Weights of a small GPT-style language model, trained from scratch on English Wikipedia.
Architecture: no biases in attention or MLP, tied embeddings, a smear gate.
Each number is 50 + 12 x the weight over its row's rms, rounded and kept within 0 to 99. Layers, rows and columns count from 0. The size before them is the row's rms in percent of the matrix's.

# layer 5 MLP down (transposed), 3072x768, rms 0.0928, rows 2967-3021, columns 192-255
096:66 58 38 36 53 52 79 43 39 33 74 65 40 34 70 39 43 73 66 61 43 53 58 63 60 49 35 46 41 26 61 65 45 46 59 41 65 27 31 40 63 63 72 51 24 41 49 42 52 47 66 57 66 28 53 59 52 40 34 52 64 42 57 44
092:17 61 25 46 47 61 49 58 44 42 19 51 35 56 44 44 66 52 56 57 79 25 64 32 54 47 47 57 49 32 30 73 27 68 69 43 23 39 33 42 51 42 28 51 38 58 54 41 49 63 25 46 28 64 60 38 47 45 63 38 48 59 60 47
120:63 51 53 60 51 50 24 62 48 53 55 57 55 70 54 43 48 19 43 51 36 38 54 59 59 52 68 39 61 24 77 44 47 70 62 58 53 38 45 41 39 71 53 45 42 50 70 72 76 65 45 55 53 48 55 54 38 33 57 53 49 45 45 52
096:55 46 41 50 50 50 34 46 45 47 52 46 31 49 57 59 43 50 27 28 78 36 61 38 47 56 37 47 40 58 52 42 56 46 47 45 43 39 66 77 58 28 63 49 51 14 44 71 43 52 61 25 47 50 40 38 39 52 51 49 60 36 43 53
104:58 36 50 56 70 50 53 42 46 29 53 59 48 53 60 48 47 30 57 39 52 47 65 61 44 56 37 66 41 49 54 34 48 38 54 62 34 78 42 49 71 56 55 47 78 53 48 60 28 41 26 59 52 50 69 46 54 65 36 47 47 57 58 66
114:30 62 25 50 75 48 54 34 70 46 49 49 46 48 56 46 61 56 45 47 64 35 47 49 62 59 61 55 49 63 47 32 44 75 63 39 39 60 65 36 65 41 46 57 67 52 48 64 34 46 44 49 52 43 46 74 52 58 63 57 64 74 75 64
093:47 65 48 72 64 53 39 34 65 48 48 38 33 42 38 50 49 79 50 60 44 50 41 50 71 73 31 49 52 71 62 70 58 53 68 52 53 34 57 36 65 32 43 52 33 48 54 47 43 57 37 44 64 44 60 71 68 45 62 63 62 57 60 68
106:45 45 49 68 52 57 36 53 62 55 47 59 39 62 53 66 52 72 39 50 43 33 42 46 68 50 50 58 43 39 41 54 64 71 49 51 56 39 50 55 59 49 48 72 59 49 38 32 50 61 41 72 55 51 53 55 49 30 83 43 51 28 42 61
086:64 61 59 42 40 65 51 44 47 73 67 58 56 72 37 31 45 42 55 48 65 24 57 48 55 61 44 59 51 54 48 46 46 39 60 49 47 66 64 61 45 70 56 41 45 65 52 49 70 36 68 49 63 37 60 23 74 52 31 41 50 51 53 58
091:29 49 40 45 42 37 46 41 46 49 55 38 54 62 42 45 50 57 59 52 55 55 39 56 59 42 57 48 55 55 67 34 55 70 22 23 46 50 57 38 56 50 74 52 47 62 35 64 52 49 40 43 56 37 51 33 50 52 62 40 56 39 58 60
100:50 43 44 38 56 50 51 71 47 50 50 46 38 42 42 49 31 59 67 54 57 45 56 58 57 47 41 51 41 46 47 31 37 44 44 49 63 44 67 47 37 65 52 60 58 60 62 49 61 50 38 55 35 59 45 56 76 39 49 53 46 64 42 44
099:48 53 51 63 40 72 41 63 57 65 51 28 50 60 49 45 70 41 60 55 74 52 55 39 50 58 38 48 24 62 40 51 41 61 14 36 73 59 55 66 66 56 57 57 42 41 49 53 60 41 39 37 45 44 54 60 55 37 49 78 46 35 48 48
080:54 58 53 35 45 53 40 59 55 61 56 51 53 49 69 37 45 62 61 47 49 40 67 50 60 57 56 28 70 53 66 29 35 62 55 43 33 19 59 56 39 59 54 39 55 48 57 57 46 64 58 63 48 44 44 43 81 48 34 68 53 46 41 67
089:35 57 36 44 33 30 46 51 59 25 56 46 19 42 25 46 46 68 38 47 58 44 61 51 57 56 47 34 55 34 66 45 54 47 64 60 43 70 45 64 56 62 54 54 60 61 55 42 46 66 38 30 54 45 64 39 61 40 58 40 46 63 53 44
104:54 33 40 23 50 51 45 48 58 55 58 49 40 52 42 56 43 44 38 36 45 57 42 55 58 37 43 37 65 44 17 48 38 57 52 68 45 61 60 60 55 50 65 72 41 47 43 43 42 58 60 64 59 46 48 50 47 46 70 63 27 49 51 74
102:61 37 35 45 53 59 22 63 64 70 62 64 38 41 63 38 56 76 77 32 38 61 39 61 54 72 46 56 54 37 32 41 65 41 52 44 65 41 43 67 48 29 24 56 42 57 48 57 59 70 52 39 38 64 64 41 47 25 62 49 60 61 54 30
112:56 47 35 54 59 36 58 46 47 34 44 45 29 45 65 31 43 54 48 19 61 43 42 57 36 60 69 65 52 39 48 57 48 58 46 37 51 49 46 57 69 65 38 52 58 48 39 65 59 58 39 64 30 73 61 47 55 50 48 57 25 42 36 65
110:53 51 47 49 47 40 52 42 64 49 44 63 36 32 59 46 49 58 37 47 59 39 55 60 39 48 65 60 42 44 23 54 26 45 53 27 21 60 63 37 52 54 54 38 61 53 75 69 52 66 50 22 54 54 52 68 61 55 41 54 37 37 44 34
095:55 53 44 84 57 63 58 52 48 71 60 51 51 39 56 58 59 66 58 52 60 66 63 67 55 44 75 47 73 51 40 35 48 56 49 60 48 53 32 66 42 46 32 56 48 56 47 37 56 47 48 38 46 42 57 44 36 30 49 62 33 41 29 41
101:50 43 34 32 58 41 53 32 67 54 61 36 47 58 44 70 54 34 51 26 58 59 46 48 59 44 62 56 48 66 22 59 44 69 47 36 42 61 49 44 27 41 43 61 45 45 50 49 36 48 46 44 49 44 64 66 47 56 75 41 64 48 42 67
099:26 50 59 50 57 49 46 31 54 44 46 22 36 56 62 61 60 45 57 65 57 45 69 47 28 49 57 53 35 32 65 56 43 44 37 49 62 43 47 59 51 44 60 57 53 55 55 49 44 63 36 51 51 33 59 62 50 65 53 59 52 51 51 45
099:49 73 55 74 34 30 48 41 49 42 37 62 69 53 44 54 47 19 53 59 44 72 43 55 54 60 43 44 63 63 41 47 52 25 51 59 44 34 84 75 67 56 37 38 57 45 87 44 57 54 32 54 74 57 25 45 53 49 40 57 55 45 56 45
105:54 63 44 50 66 56 45 48 64 44 42 44 44 33 27 75 49 65 58 44 64 68 50 67 56 32 60 43 65 61 57 60 39 33 65 47 68 51 37 58 32 59 39 58 43 47 41 66 47 42 63 31 49 58 42 61 31 35 36 62 31 53 51 57
124:55 37 54 43 53 57 37 34 70 21 29 58 56 44 57 72 34 43 24 46 52 63 48 23 54 60 41 45 56 49 62 57 29 55 44 34 58 41 49 36 33 42 47 79 53 55 55 73 44 62 52 52 31 30 41 48 48 47 67 50 38 57 42 58
089:62 45 65 26 52 53 37 59 35 55 42 51 53 60 36 51 42 58 51 53 52 34 42 54 53 59 40 60 45 60 41 54 27 55 82 52 63 53 49 51 63 51 71 27 41 56 64 45 62 45 34 61 44 37 51 66 44 45 38 47 38 44 40 52
083:75 65 69 46 53 33 50 65 53 61 27 31 32 51 44 49 56 55 44 71 59 48 48 65 37 27 47 52 37 42 47 43 43 30 28 39 63 52 55 49 51 48 46 61 54 52 43 36 54 43 51 58 63 47 47 43 56 33 58 43 57 26 58 58
109:50 43 62 37 42 36 37 49 60 46 48 59 64 65 47 69 54 65 32 79 45 37 47 32 45 53 64 54 52 37 44 44 53 53 40 53 39 32 63 70 52 58 36 44 54 56 36 62 54 62 68 49 43 44 45 54 57 33 65 60 50 68 42 59
117:20 34 35 36 34 63 52 23 54 50 64 43 61 63 45 53 30 48 45 42 54 33 59 40 33 47 42 50 30 53 58 60 56 34 46 28 19 52 62 54 66 58 50 23 57 45 30 40 66 31 47 52 57 35 55 46 52 38 43 49 25 50 48 55
120:54 83 26 50 72 35 40 30 53 44 41 33 51 26 48 36 38 46 63 33 44 60 51 52 62 36 60 62 46 55 68 23 64 57 72 69 29 51 61 42 49 38 68 59 45 54 42 45 53 58 23 32 22 62 74 35 56 26 66 42 44 48 52 37
085:58 50 46 60 44 57 45 31 59 61 69 51 39 54 54 53 59 48 47 33 37 60 38 47 63 58 57 51 48 52 67 40 45 51 59 61 51 47 78 52 50 50 43 64 67 62 52 45 53 48 39 64 48 45 34 42 61 40 44 58 49 24 47 77
095:57 67 44 66 31 61 47 30 46 53 39 56 53 57 62 48 61 66 74 47 54 52 51 43 43 52 42 63 61 63 43 79 68 40 62 41 75 34 74 37 61 39 40 40 48 57 27 48 36 30 66 33 05 42 56 64 49 70 52 67 38 49 37 51
086:43 52 66 41 38 56 48 33 36 30 47 60 54 48 55 31 38 18 53 26 45 60 51 54 40 36 29 51 53 45 54 44 29 36 65 56 56 36 26 31 49 55 58 48 51 49 34 52 28 28 48 92 43 42 55 23 53 51 58 68 36 38 58 57
086:63 40 55 46 60 28 58 66 49 62 56 37 32 55 51 53 56 32 58 37 78 53 34 36 59 54 56 57 45 43 42 46 34 62 43 55 24 35 41 68 37 40 64 55 36 44 66 45 52 43 62 51 34 35 60 62 59 31 39 24 40 48 47 68
092:42 48 17 65 24 61 50 46 40 52 37 42 46 55 65 58 52 69 28 38 29 27 45 53 56 58 52 40 41 40 53 46 49 70 42 69 55 54 45 44 56 50 54 41 41 58 43 76 40 56 61 46 65 58 33 51 38 35 45 50 54 43 52 42
089:66 38 66 67 43 58 35 53 75 49 54 30 44 47 48 38 58 57 44 40 70 61 58 52 54 43 50 62 60 69 37 61 48 50 43 44 53 42 36 57 37 51 33 62 37 33 39 54 51 61 57 42 19 61 64 43 51 64 41 60 37 70 44 56
101:43 45 53 39 40 58 56 40 52 21 51 49 59 58 51 67 54 40 38 63 59 39 53 18 40 51 48 57 52 55 44 49 46 53 32 38 58 65 42 45 59 37 58 30 36 29 46 39 57 51 53 49 67 50 40 44 65 47 35 31 42 45 71 65
104:58 54 44 64 41 49 40 39 43 60 52 31 59 56 42 60 34 64 47 43 51 42 35 50 40 34 52 64 40 60 41 52 42 53 55 60 74 52 57 42 61 60 42 69 43 67 32 41 58 45 76 52 33 75 46 51 56 42 37 33 74 23 47 60
096:48 64 59 55 48 67 40 63 52 56 53 40 51 51 40 58 59 47 61 30 22 83 64 58 54 50 46 61 29 52 40 48 56 42 70 34 67 50 65 49 43 38 21 44 53 43 38 43 75 50 51 49 26 55 61 53 43 71 48 53 38 38 63 44
127:37 43 44 47 60 31 40 39 56 53 36 38 40 32 44 36 64 26 53 47 59 65 61 50 35 58 56 68 54 39 19 43 52 54 57 33 51 39 45 48 40 42 52 33 60 50 66 43 38 24 37 38 43 67 53 44 42 66 64 54 45 46 55 17
097:55 57 53 49 64 52 57 53 33 50 59 28 25 61 32 60 47 19 76 19 44 48 39 38 47 63 40 50 72 42 43 48 43 49 50 40 54 43 52 54 32 64 49 54 53 24 50 46 37 80 55 52 16 59 20 47 42 51 48 56 45 55 67 72
102:51 29 69 54 40 66 69 59 57 18 66 40 32 44 58 55 36 63 41 55 52 33 38 41 54 39 65 63 48 51 50 40 39 41 62 59 35 29 68 52 58 45 48 47 44 43 50 60 63 59 60 40 46 32 57 52 46 44 37 39 43 55 50 44
085:41 58 52 43 48 53 55 34 60 66 44 55 38 42 54 61 27 42 57 56 67 66 59 31 46 68 54 39 45 43 53 50 51 49 32 62 52 64 41 43 34 45 39 42 29 66 44 36 36 71 44 40 55 48 54 24 67 27 66 58 77 47 44 63
109:49 29 41 56 46 51 48 62 55 57 71 44 45 40 55 48 35 44 40 32 41 51 25 41 43 40 49 49 60 41 63 66 57 73 26 73 55 50 50 38 66 36 61 43 35 51 56 46 43 32 66 37 38 44 54 42 63 40 48 54 20 64 46 56
098:55 30 43 59 30 38 72 49 55 36 73 45 42 59 51 58 53 34 33 82 54 48 65 41 50 45 46 50 75 67 43 59 56 26 38 52 54 54 60 58 42 54 44 72 39 63 41 40 50 56 82 65 57 50 71 35 51 66 47 52 58 70 58 62
107:58 58 51 29 25 32 60 34 56 56 65 57 45 62 43 62 42 46 44 52 49 64 53 38 57 44 55 65 44 58 65 37 29 44 42 53 45 26 32 66 58 40 44 58 67 44 59 36 51 39 53 54 42 30 53 45 49 44 59 31 44 37 64 64
109:30 54 56 42 45 51 55 43 49 41 60 49 68 57 55 67 36 26 37 44 47 42 44 40 56 65 39 50 54 40 69 49 54 63 40 53 67 59 64 52 48 35 63 31 64 62 47 20 63 51 40 34 36 52 30 49 37 21 46 52 25 44 30 42
115:67 46 39 62 62 68 60 51 26 40 32 53 55 43 50 46 45 53 62 64 57 50 47 49 39 59 48 39 37 53 48 57 55 55 43 54 66 46 52 65 29 39 48 42 66 52 47 42 76 69 69 69 35 64 37 48 41 54 44 50 35 41 65 34
089:29 48 52 51 67 37 33 53 58 68 67 40 52 63 23 54 50 43 37 28 53 59 41 52 42 55 61 52 46 73 44 51 59 47 51 44 34 57 64 41 63 37 60 59 38 55 66 54 50 50 42 62 35 33 48 47 47 45 45 40 55 45 40 41
104:34 71 26 54 51 69 70 48 48 71 53 42 43 42 55 61 37 50 44 47 54 32 29 45 53 56 59 50 75 46 39 33 56 46 33 52 45 57 67 48 46 53 46 55 64 60 31 55 58 68 55 48 43 57 59 63 42 47 32 52 27 31 53 51
107:51 51 54 54 64 33 49 48 36 51 76 72 49 49 37 32 58 25 46 60 54 30 65 62 49 60 52 47 53 40 42 55 44 58 40 40 42 41 53 50 51 38 42 42 41 43 53 60 58 48 37 66 59 59 53 36 41 44 42 53 40 46 55 30
099:48 66 52 45 40 41 43 63 45 50 63 46 64 51 55 54 41 69 56 65 46 53 50 34 41 55 55 58 68 66 47 63 34 60 69 38 35 42 71 46 41 52 69 36 48 40 60 63 52 41 67 36 33 48 41 38 61 39 49 27 52 65 48 52
109:74 59 55 55 59 24 50 54 40 36 56 60 47 79 59 54 38 48 44 54 46 18 51 47 46 60 59 28 40 26 46 32 61 48 49 58 55 39 41 56 75 42 45 47 40 35 47 83 42 44 38 67 42 40 44 52 52 62 41 63 33 43 34 45
120:46 43 40 61 62 69 46 36 46 38 32 50 50 40 58 63 44 43 46 60 60 34 46 74 47 69 55 51 45 32 64 40 52 38 53 61 63 59 45 42 48 50 36 29 72 62 48 39 44 64 71 55 26 68 36 28 61 46 60 28 22 48 37 72
105:48 42 52 40 57 27 34 48 28 62 61 40 42 57 34 60 56 35 43 52 49 56 38 48 48 55 40 61 59 29 56 44 47 23 68 46 47 53 63 77 46 50 72 34 41 65 50 80 20 43 36 59 39 48 58 48 67 39 49 73 45 40 63 57
091:29 42 35 54 38 49 50 40 74 49 60 42 54 49 41 45 49 52 34 55 56 72 38 42 46 38 51 39 46 37 45 25 54 59 66 58 47 36 39 46 68 64 49 53 48 56 59 44 43 58 31 54 59 37 57 46 38 67 45 50 59 34 71 49
# layer 5 MLP up, 3072x768, rms 0.0587, rows 2968-3021, columns 192-255
098:52 88 66 51 51 21 55 47 57 60 64 48 39 63 43 60 37 51 30 48 55 24 45 62 50 53 50 63 46 66 55 49 58 50 41 60 55 73 75 48 72 52 52 60 71 44 64 66 52 57 63 34 41 42 40 40 61 33 64 52 52 67 62 65
124:72 41 52 48 84 39 59 64 22 40 73 46 47 46 46 60 64 23 43 33 66 51 36 49 77 58 55 51 73 37 57 51 46 46 50 36 47 34 56 64 47 45 61 36 70 48 56 51 65 43 31 65 47 41 68 67 54 70 60 35 40 53 50 49
100:47 32 53 47 62 40 34 52 58 69 60 49 33 66 47 34 56 49 52 63 60 39 31 49 56 62 69 42 37 45 40 52 45 66 43 70 45 50 31 39 47 56 47 56 58 57 78 68 41 74 50 53 70 47 50 36 69 49 28 41 39 49 56 67
102:72 52 57 42 66 51 58 27 40 53 61 53 43 38 50 53 60 39 51 33 53 80 52 27 50 58 49 47 67 85 44 46 50 70 44 50 40 61 63 48 65 27 58 63 44 50 72 70 57 48 53 41 37 42 46 34 59 44 48 30 66 60 48 55
104:47 60 66 25 49 55 60 64 43 52 59 37 63 63 38 80 22 57 41 58 38 40 42 61 61 39 48 62 34 40 70 49 26 43 69 44 35 47 36 60 42 59 46 30 28 48 52 30 51 53 63 43 30 45 47 59 47 56 59 40 68 42 31 63
094:40 71 56 36 56 43 70 54 35 39 69 61 45 44 61 45 40 41 46 54 39 43 39 41 53 42 62 51 42 49 56 47 40 46 42 52 56 62 52 63 32 50 62 55 30 45 46 65 47 56 35 19 51 48 60 31 66 54 60 27 55 54 45 45
109:64 36 50 38 78 55 50 33 23 53 47 36 60 43 40 47 49 38 51 52 64 57 38 57 64 71 46 46 41 63 64 64 47 42 63 61 44 48 60 66 47 54 48 58 42 31 46 46 52 47 38 61 52 72 44 44 69 53 69 50 58 42 54 45
089:63 61 73 51 72 59 57 43 59 84 42 56 58 52 47 46 58 38 62 69 57 43 50 53 59 57 29 54 63 60 46 53 48 67 69 66 63 61 62 42 40 70 63 35 44 63 61 21 48 42 44 42 42 57 49 52 51 47 39 53 49 49 37 52
093:46 38 34 53 39 47 71 66 45 58 39 48 48 47 58 54 75 66 52 51 47 43 48 33 51 46 40 39 64 69 43 59 33 28 54 52 46 54 62 50 58 49 40 42 39 51 31 63 52 65 48 40 67 48 70 42 63 48 54 65 60 46 53 59
093:44 58 45 37 52 67 78 68 48 51 36 52 53 57 34 59 40 54 48 51 48 37 72 39 63 50 49 40 37 52 45 43 57 37 63 54 38 47 66 44 62 44 58 34 34 43 43 60 68 36 61 59 45 38 39 43 39 46 21 49 65 21 44 62
092:28 49 49 41 52 43 52 66 54 30 68 47 57 56 40 59 52 55 53 37 39 56 48 37 26 41 51 66 50 54 80 60 49 43 57 51 47 27 48 70 65 52 47 57 65 41 36 50 34 48 38 68 47 62 39 56 26 35 69 65 47 21 48 56
095:51 29 66 33 53 52 42 35 45 47 51 43 44 45 55 57 43 60 55 48 59 40 47 46 72 35 74 66 39 57 75 57 61 34 50 54 63 65 47 47 76 47 54 53 62 54 69 42 62 40 49 30 46 54 33 63 65 41 56 68 35 45 56 77
084:53 46 51 60 42 73 69 42 44 52 46 41 86 37 53 63 52 42 56 45 70 38 57 43 49 50 65 46 58 46 47 50 58 68 52 32 52 71 44 39 51 50 78 45 51 39 53 48 48 37 61 50 30 53 49 55 44 35 50 54 62 53 58 62
105:38 37 34 44 52 56 79 67 56 65 50 40 51 35 40 43 62 43 41 56 63 44 69 63 42 32 55 47 41 63 51 51 39 56 79 64 31 48 46 43 42 33 57 39 64 51 66 51 46 41 34 52 55 43 72 67 68 34 35 62 40 54 61 65
099:48 19 47 46 63 35 45 74 74 57 37 58 47 57 74 59 66 43 58 34 52 43 31 25 53 67 35 56 64 40 36 45 52 44 25 44 51 51 66 51 48 43 26 57 61 61 67 39 57 51 57 43 50 56 56 40 59 48 47 51 47 40 62 27
110:58 60 43 70 47 39 52 63 52 68 47 37 53 36 45 43 45 43 50 46 47 40 44 51 62 42 56 42 50 40 47 48 64 55 27 51 65 25 53 36 55 61 27 58 57 45 45 42 52 57 27 39 28 77 54 58 53 52 60 68 61 55 50 56
104:45 34 50 44 41 53 52 50 57 49 40 48 32 65 36 47 53 30 57 50 69 51 41 60 55 43 36 61 44 41 37 34 71 65 66 66 48 45 56 33 54 63 45 38 58 46 52 74 65 46 36 51 37 55 58 31 56 30 50 63 57 51 54 56
098:61 61 54 85 51 63 66 56 52 33 44 47 49 35 41 61 55 40 31 60 36 42 77 60 68 44 27 49 38 39 62 41 68 52 45 44 47 30 44 58 46 47 37 42 45 65 37 40 40 47 40 49 51 58 50 75 56 61 50 35 37 71 36 65
101:47 43 47 51 48 60 53 44 63 48 45 51 39 48 34 50 60 59 36 22 51 50 59 45 53 55 39 72 62 57 35 61 44 61 43 55 52 73 71 45 43 38 42 55 61 62 47 50 36 35 66 52 58 77 60 38 32 44 58 57 50 55 68 38
098:59 19 44 41 42 53 40 59 48 51 52 46 67 23 45 67 45 35 52 51 37 32 57 32 47 63 42 49 50 63 55 32 79 52 61 32 41 29 46 64 48 60 54 59 54 50 58 67 50 69 47 51 33 52 55 27 61 43 66 56 49 53 57 47
097:23 47 47 68 69 50 72 59 33 47 43 32 46 56 61 42 50 42 62 45 49 49 34 40 48 60 44 57 46 62 47 36 46 47 61 60 36 56 41 57 59 54 60 36 44 51 63 41 58 52 37 54 25 52 31 56 54 41 54 49 35 43 65 65
100:50 41 50 54 40 35 44 57 67 48 42 33 46 51 57 64 50 61 44 56 67 42 46 42 39 59 39 52 68 51 43 48 39 62 52 49 52 73 49 69 54 26 09 45 43 40 29 24 43 57 46 52 41 56 24 47 52 37 49 51 50 47 58 48
105:39 43 28 18 58 60 58 69 54 52 45 72 76 45 53 80 22 54 46 49 45 59 61 53 75 26 57 56 39 48 51 58 34 61 69 58 37 78 44 61 49 49 41 36 52 39 27 23 44 50 55 76 58 90 33 50 31 46 57 68 59 57 54 47
094:47 46 38 53 44 62 46 59 40 63 65 72 46 69 54 49 46 37 56 58 45 64 79 45 50 65 33 58 45 45 36 43 45 48 55 67 43 52 51 48 42 46 37 56 62 36 40 64 39 49 56 49 64 34 51 56 52 62 54 54 36 65 56 67
081:59 49 31 62 42 40 39 54 53 59 55 49 36 45 55 87 50 54 66 48 65 49 43 48 49 47 54 68 24 65 62 38 28 31 37 57 53 61 36 48 40 28 57 44 64 37 70 45 31 63 57 57 47 52 50 62 35 54 44 63 53 67 46 47
101:48 54 46 33 68 57 72 42 45 38 42 53 61 54 48 40 77 40 55 30 40 53 41 47 55 28 66 60 41 45 65 43 42 48 75 48 28 53 39 51 59 53 28 39 53 53 42 40 41 84 57 64 73 54 61 70 59 65 48 43 48 41 47 69
112:49 57 63 50 51 51 47 49 62 45 54 52 58 85 34 31 31 51 57 29 62 51 32 35 28 78 61 45 37 60 55 61 51 59 47 56 54 69 73 55 54 58 57 68 72 47 23 51 63 41 47 65 54 55 46 47 51 48 52 56 43 57 62 61
118:34 48 54 36 46 63 49 40 47 50 55 44 51 54 50 62 55 44 63 70 42 64 38 44 46 31 67 45 57 45 38 51 55 57 37 36 53 42 50 40 36 52 39 40 49 75 50 51 65 51 51 52 58 59 60 40 44 50 55 47 32 45 35 40
087:34 57 28 57 46 56 46 31 40 53 66 64 58 44 54 50 51 51 57 45 59 43 38 39 41 66 39 46 60 42 45 35 48 75 36 34 41 66 66 63 34 37 55 45 49 70 50 50 59 62 53 37 55 28 36 61 66 42 56 44 58 49 53 51
093:39 50 36 34 52 34 49 54 60 55 34 61 40 63 52 69 34 37 49 47 47 50 46 31 48 46 57 49 51 45 61 67 54 69 64 35 42 53 38 40 63 62 59 66 66 25 21 48 44 40 22 59 45 56 54 48 42 58 72 40 44 82 60 60
093:45 54 57 48 40 50 25 71 30 70 49 17 59 52 62 51 43 55 40 28 57 54 70 29 25 53 42 37 43 40 56 34 31 64 61 64 50 47 56 50 52 59 39 57 53 45 53 47 39 55 60 62 53 64 73 41 70 54 48 59 62 57 56 59
087:48 54 65 44 42 40 33 46 55 68 48 50 59 55 40 46 63 65 59 58 40 63 58 52 74 41 79 49 49 69 43 37 54 49 65 49 69 54 71 73 43 40 57 32 36 57 13 30 51 49 45 43 70 62 40 64 70 61 61 35 51 46 65 50
109:62 60 47 32 39 38 37 41 46 65 60 46 51 60 53 51 60 48 50 18 53 58 61 33 40 36 52 25 51 34 59 48 49 71 55 44 59 46 52 55 61 45 58 41 62 49 26 65 22 52 40 27 63 61 46 59 56 55 47 49 54 47 56 33
087:43 50 47 44 54 48 50 39 67 64 64 51 80 65 54 73 28 56 53 39 43 36 72 34 64 54 30 46 43 50 44 61 55 60 58 50 27 43 69 60 72 62 50 56 47 51 56 81 56 39 60 47 36 28 40 33 39 31 52 66 53 53 64 56
103:57 45 59 51 50 37 64 40 38 57 54 70 60 59 54 53 56 43 35 66 57 57 48 42 46 48 60 38 36 46 29 48 29 33 59 74 54 44 56 39 49 75 43 49 51 52 51 40 48 44 56 52 55 49 21 35 61 39 54 39 50 32 43 42
098:41 44 54 34 58 63 43 59 45 39 50 36 68 49 33 41 63 52 58 34 50 21 51 48 34 23 75 50 34 47 58 63 46 38 63 59 56 71 68 51 53 54 39 54 61 43 54 42 41 59 52 42 51 80 39 81 67 34 29 38 43 48 58 38
093:52 58 45 44 58 50 37 56 56 51 63 62 55 63 35 43 39 63 34 59 71 59 42 46 58 64 46 63 27 37 43 52 33 59 57 52 52 52 58 65 56 40 45 46 36 64 65 43 61 43 57 38 34 61 64 80 53 46 63 62 65 39 22 54
125:57 43 45 50 39 76 53 39 39 54 46 68 38 36 64 34 50 79 47 64 50 38 44 55 68 69 43 65 56 30 36 35 36 62 62 70 56 57 46 36 34 36 46 46 64 45 58 43 40 70 62 65 35 48 48 56 45 53 42 66 62 49 41 60
109:59 39 57 28 48 72 47 57 66 48 62 48 51 24 61 34 51 50 61 69 38 68 47 63 51 39 48 55 36 60 53 47 55 60 52 43 30 48 56 25 40 40 45 59 44 63 56 62 46 59 57 63 58 65 60 59 46 43 43 50 51 63 47 42
104:66 71 44 53 50 69 37 55 48 58 39 40 61 47 58 49 37 42 48 63 45 41 50 39 61 41 52 62 55 51 46 53 79 30 58 71 37 38 52 62 62 39 60 65 42 57 37 47 77 34 38 40 55 47 76 62 65 43 44 53 65 48 65 41
104:67 47 49 33 71 43 60 49 56 30 33 53 42 60 67 38 61 48 51 37 41 42 57 49 47 65 37 26 51 43 48 55 32 49 63 73 57 51 58 42 42 35 52 45 47 55 51 45 45 42 37 48 41 52 44 67 67 75 49 48 56 45 41 59
103:53 45 28 60 39 60 62 63 45 30 74 38 51 51 57 68 27 39 57 67 61 48 47 40 63 60 45 55 31 38 53 50 45 36 50 46 46 53 40 62 65 60 54 68 34 51 47 38 31 58 51 43 68 32 45 55 39 69 62 40 76 46 65 35
098:61 23 49 53 44 38 39 54 48 51 63 45 57 61 48 52 54 63 52 61 44 46 42 55 17 56 33 54 46 39 64 59 46 56 56 48 60 54 60 61 54 52 37 50 32 38 42 40 28 79 67 43 45 57 61 50 63 65 36 65 43 39 48 38
106:61 44 48 39 60 74 39 49 39 45 50 61 54 63 54 36 40 60 39 51 34 57 53 61 70 28 41 52 51 37 60 45 70 50 60 44 25 51 41 54 65 44 48 51 34 46 57 66 51 56 50 50 55 46 46 51 42 71 29 42 55 50 32 61
108:53 60 68 55 54 38 40 49 64 48 57 54 45 59 49 53 37 67 67 54 69 59 73 54 66 56 59 45 52 56 68 54 45 40 54 35 62 57 68 64 57 52 47 19 43 44 44 57 57 67 38 41 40 71 46 51 42 47 30 48 52 69 34 43
106:61 66 63 57 47 32 51 63 67 43 40 30 51 34 53 46 68 38 72 48 64 56 23 40 61 41 36 44 30 62 43 68 53 43 44 50 51 50 48 48 49 58 27 35 58 33 44 63 34 55 40 35 38 40 57 31 43 28 52 27 61 38 37 45
089:28 50 55 73 54 24 66 51 39 53 44 59 52 54 45 45 35 56 54 33 45 47 39 42 60 48 73 51 44 55 36 53 42 53 60 47 42 47 32 44 48 42 53 33 57 49 43 41 36 50 34 60 68 51 44 42 32 63 38 39 72 46 50 47
099:47 49 45 36 34 43 48 65 44 54 48 44 63 68 53 48 33 74 69 75 57 52 42 55 39 59 53 39 80 46 46 47 63 37 63 41 51 69 42 46 41 57 53 65 31 53 41 59 39 58 55 73 51 62 60 30 66 49 60 43 64 52 32 61
108:53 50 67 71 61 39 50 73 44 58 53 55 69 58 26 56 42 71 67 48 55 34 61 53 41 57 65 50 42 66 43 51 45 66 34 57 36 73 56 43 62 39 64 39 52 46 51 65 44 60 46 50 59 61 50 51 40 46 66 52 38 44 31 58
092:47 59 45 19 41 49 53 53 64 51 40 45 42 26 47 39 48 53 53 48 43 34 63 40 22 45 43 68 54 23 48 42 42 58 29 34 66 38 39 63 33 31 67 38 55 13 72 47 47 41 45 52 41 27 51 51 53 36 63 30 52 70 43 51
114:56 55 56 47 57 62 58 41 51 45 60 77 48 34 53 41 65 68 56 42 41 75 50 46 36 35 63 52 66 58 61 71 61 34 56 67 50 58 50 28 70 44 76 50 57 34 58 64 58 33 72 64 44 67 64 43 50 43 42 32 43 61 67 58
119:53 43 50 38 78 29 54 64 59 52 45 71 40 40 60 32 54 59 47 37 83 48 31 32 64 59 29 26 66 53 33 40 55 78 58 67 59 54 35 38 50 67 35 31 41 51 49 62 38 32 40 43 44 45 59 52 46 37 47 33 41 54 60 58
101:66 58 56 66 48 39 66 40 44 35 40 61 37 49 61 59 54 36 37 60 40 60 54 70 20 55 54 39 56 55 65 49 43 74 38 47 43 20 46 38 42 58 45 37 34 61 35 50 25 58 41 34 47 30 48 43 53 47 69 48 47 52 59 41
097:80 61 64 36 41 60 46 47 61 65 57 60 38 41 69 64 51 38 47 38 46 51 41 58 68 33 60 60 36 36 55 42 54 42 71 32 57 65 38 54 61 55 31 42 43 59 53 58 35 58 50 42 69 68 57 64 40 56 33 33 64 50 44 39